From a checkpoint of a small transformer trained on Wikipedia.
Size: 12 layers, 10 heads of 64, vocabulary 32000.
Architecture: RMSNorm before each block, rotary positions, no biases in attention or MLP, untied embeddings.
Training: a variant of Muon for these matrices, 1636M tokens.
Each number is 500 + 25 x the weight over its row's rms, rounded and kept within 0 to 999. Layers, rows and columns count from 0. Numbers have three digits each. The size before them is the row's rms in percent of the matrix's.

# layer 7 MLP down (transposed), 1728x640, rms 0.051, rows 509-531, columns 0-39
102:457496542509437504555512461511505484508506511471507513463487540525482465481482487472568510468489506476495481503529480489
103:497490522489487485497490520465492504545480500491516528480504458494469480483529506513509508526464515485496548568489475547
101:514513492496481520536476514496490505506512503527490506476497507508497482515504479537520522506534487555524509494516483506
099:481452482517507479488473472492519523497518500490495546476481500493498509505479517479524536522523522556439484484522484508
100:507546484457484483486527465508493457503503526486500522479484498529500502506484485533488515502523502474467535520459514507
099:513509471502512503486480496447479515478480492493500498543523508465484539502510475505506505474483517492471450488511518451
098:483473522534497463506515523469527486520466483550505489482567476511520530497529497499506510491484510507512517480514533522
096:533493516502499505492532508444518486540452513530500536499473566488507507505525436456502484471546505465499506512467525501
096:496482489457523491533535484485534482502501504507524489465496507489524510474477496473501508519502474497535504507519512469
099:492483472492469531534515475537531480488471460535496522489474513502455498504512489486452531524493504466510493552518472520
112:524457479503509535485476517490501478477523471485527505516506512499496502498463476468485523480527525524497478478502465489
104:502509478493514510536544512475492464494472475493492523492498504516524455520525480490508480502563508465481466484516479478
103:513486523470462503495462551508497487492498500461504491514476516481518538517501502500501529499511459512487523503479526547
106:515511464521502487510461496472464501475515506497524494470481523472490506533490468500493495510508478477500502523466483481
102:505514535514508492478508527486449460514488468475509474516535455500517496460486483510488503489520521489475524513450498529
098:459452506513496504472508459487517508499472538524504491494551496494524494531525465467472497528486459535477445484521472444
102:551546537532529482481530486533496530501517480498470482489506493482527516487484514481516473484495499533554513546517498485
097:512485516504508455498510517473522481479472518508521516518501522479514478493527497490477451477537507504485436486428497503
099:500491495507497509485507497500505478536500497480501492494477455506510527563488492511513545493527518513489535531519547478
095:506485498506512532523459495511498493502500484482478498539535475526495487520484489522512514501506502445505551452485501523
105:487481482510515495522490507488443483528506515479485494476462513449531519466477531483497503497476514498569480455445504469
102:520472525461487532511520492519495490467483476523528483510462512447478501524498471548495477494509543530523471532542488491
106:519509504485531493481531519516537502478491503499504510464520531518503503508494510528498497498536494519503537466496469492
# layer 7 MLP gate, 1728x640, rms 0.082, rows 510-532, columns 0-39
100:458553472488521453480498500524483516469509518466499468468532498447541493525525533475514466518492465513477486460480489521
103:531524470540498467517512497496473493500491482525480522510524458472509551472504525496520478457485524502535505496491498492
098:505512512533484498493494479531520454475470482470478482460544480508535497537485495525459507471478477481499498494500471482
098:516461497510507541488507463478492530489494498530527552479484525507480545473427523528494461521496492509486512550516491470
101:481489485440543473471505474523516514532497500559519558542494500519510505486483510509470502447462525522519491524498474484
098:449513507505457456536470510491502519512499487467458508473518504528468528501452538517494480462452501490534478531469503512
099:485494482503539470514526462502537502500508466516472486545520521530504528474520515541519511519499488525505497509490555505
099:539471545527525464523463497448519473466476492490501451462535466484482510531517500513473491527527482536451503513481478541
101:557487471485486551480451521486553523528502500507494485454488525480525491513538510478512511523483504514503485488494502509
125:527529490514497488487536464506513508486509522511511531477477506476494469503514510472498469475506520487531541505467497482
103:479528449494487498501522527464474481502497496479492480519504520472478470535543454489462533441553499449478546467467503544
102:545481508463492564511519511510443488498540480547502484515525475490490553471503499511534509500491476459440521490531498522
102:505526519531480498483493477534474504483524562515501524470507529532485479509496552526480496488501492521480496525497449520
097:503514555472501514522497471457459463445484468513506496494518480523542545536474526535517538514475515493517485480497473511
098:513456515542514500522511490499516520494459546481479480529517465493458429468492467456519521472480474499497519482489511500
103:481453501518466551540513462515483475502501540533530479509461486496513499486472490495453502493488532518452512488511469474
101:467505495478507518500544501495483473547492465479507471504495513498508487477508464509476532518554508524544486499505514533
104:478495509453524497495513449511520491470504512511485481469506500511462477469488475508503493447488475491476496531528475547
096:464501498483485471505450505489500529494519484507475468508539517477525492505526516508489499489521513563505487499549489500
104:529513508469548504531476456502507521533526489482481521501487488516511466503489462514514511468488515489464538519457520512
104:497512500535466506501527525514464463479510504506542480530459504462514554514475480523528499488482464463488538500518484495
103:469488500470476461527462524494496490502414475508501528576492521494482463512517546502510507485508534473479469505512531495
103:524522454493523508500476507533532523457521512502505486484477498568539536508507493542491462513489469500525520517522471477
# layer 7 MLP up, 1728x640, rms 0.0877, rows 510-531, columns 0-39
101:489509510476521503472536503526534486498518485497459465475479486540506498490464518489484534525498530495487526484475479536
099:516532470483494481521505521494483495503507492473486491495500445487526493540461552476538503539511511482481493521523490486
098:456506474485499491505516493453466508484478493473489516500496527482519561471498466503490535462513499500518502505484524486
101:527483533528486483534525492495478480466487496513502462450535488518497511492474493506488523490463486501482494510523502517
102:559490507496512498509534481441502481521496486508488480475552465486548474485535494510485490507510487498512493490460464481
094:526523534477487488491505538449506479484485519493498500492488470466507461471518512455499520478447490495515513544491531526
096:527477535508465492479504528467545481509489490448531517502510519466465517529493496535462512518484474534504491515531549492
097:521479507503531503510484497505496509494507525466477523459497507509499497481489513491437519496540457457502485496501511482
098:471486494496536479497505494520509521445505523513500491505532499540454445539489468520497486508480470490497500530492457509
115:478496499519467469520495493504521457508476519492494485509551473515477494523483457481531487483488473498496508460478520511
107:509497532518487505478516550507481538501494536501538547509509520467486511508539480479476480469503476492495530528528526532
101:534523528493515496511519499503494492488524473544497500484512479458484491541472509500504492516492553456498511489448481480
106:509504505534466537487482508476467475534537520501507497501469446474499541528468473552557472488493528485493481493502487516
101:510561518477521468477498483505473510477507488544480492506533490510435529474506530511502534505571509483464482480517512512
097:475503521478527514499467486504503484484488479461477505507535491460475451510470497478521546524464532516524515531477495508
105:471481498484504460473507531518505504490533515500490512522480506503469516528468520519502507513515472515513513526539513473
101:516528479493531484491474475487487500502495518493524506509535520538493510519512529520451534521482534471487532487472520479
101:517477517508529496466463534507509522503511555534516489530480542471497489503511540504501453518477490478494513497482450447
097:494484480493488511497473525478468463514496501525502521448504526479552528530520562471507508539483476549425521519486505516
107:483537525509483458487482479475430532485497543460503515475467502463474483476484521474508485506486519493538501490462508465
101:456502533479496516439488537480501457489469528502512504499542525490481479521462516516544507476480497491532502504503505454
104:496520487498537544445500479463437526485526524532539524517426524503507502533494471500484474547503523523461515537522477488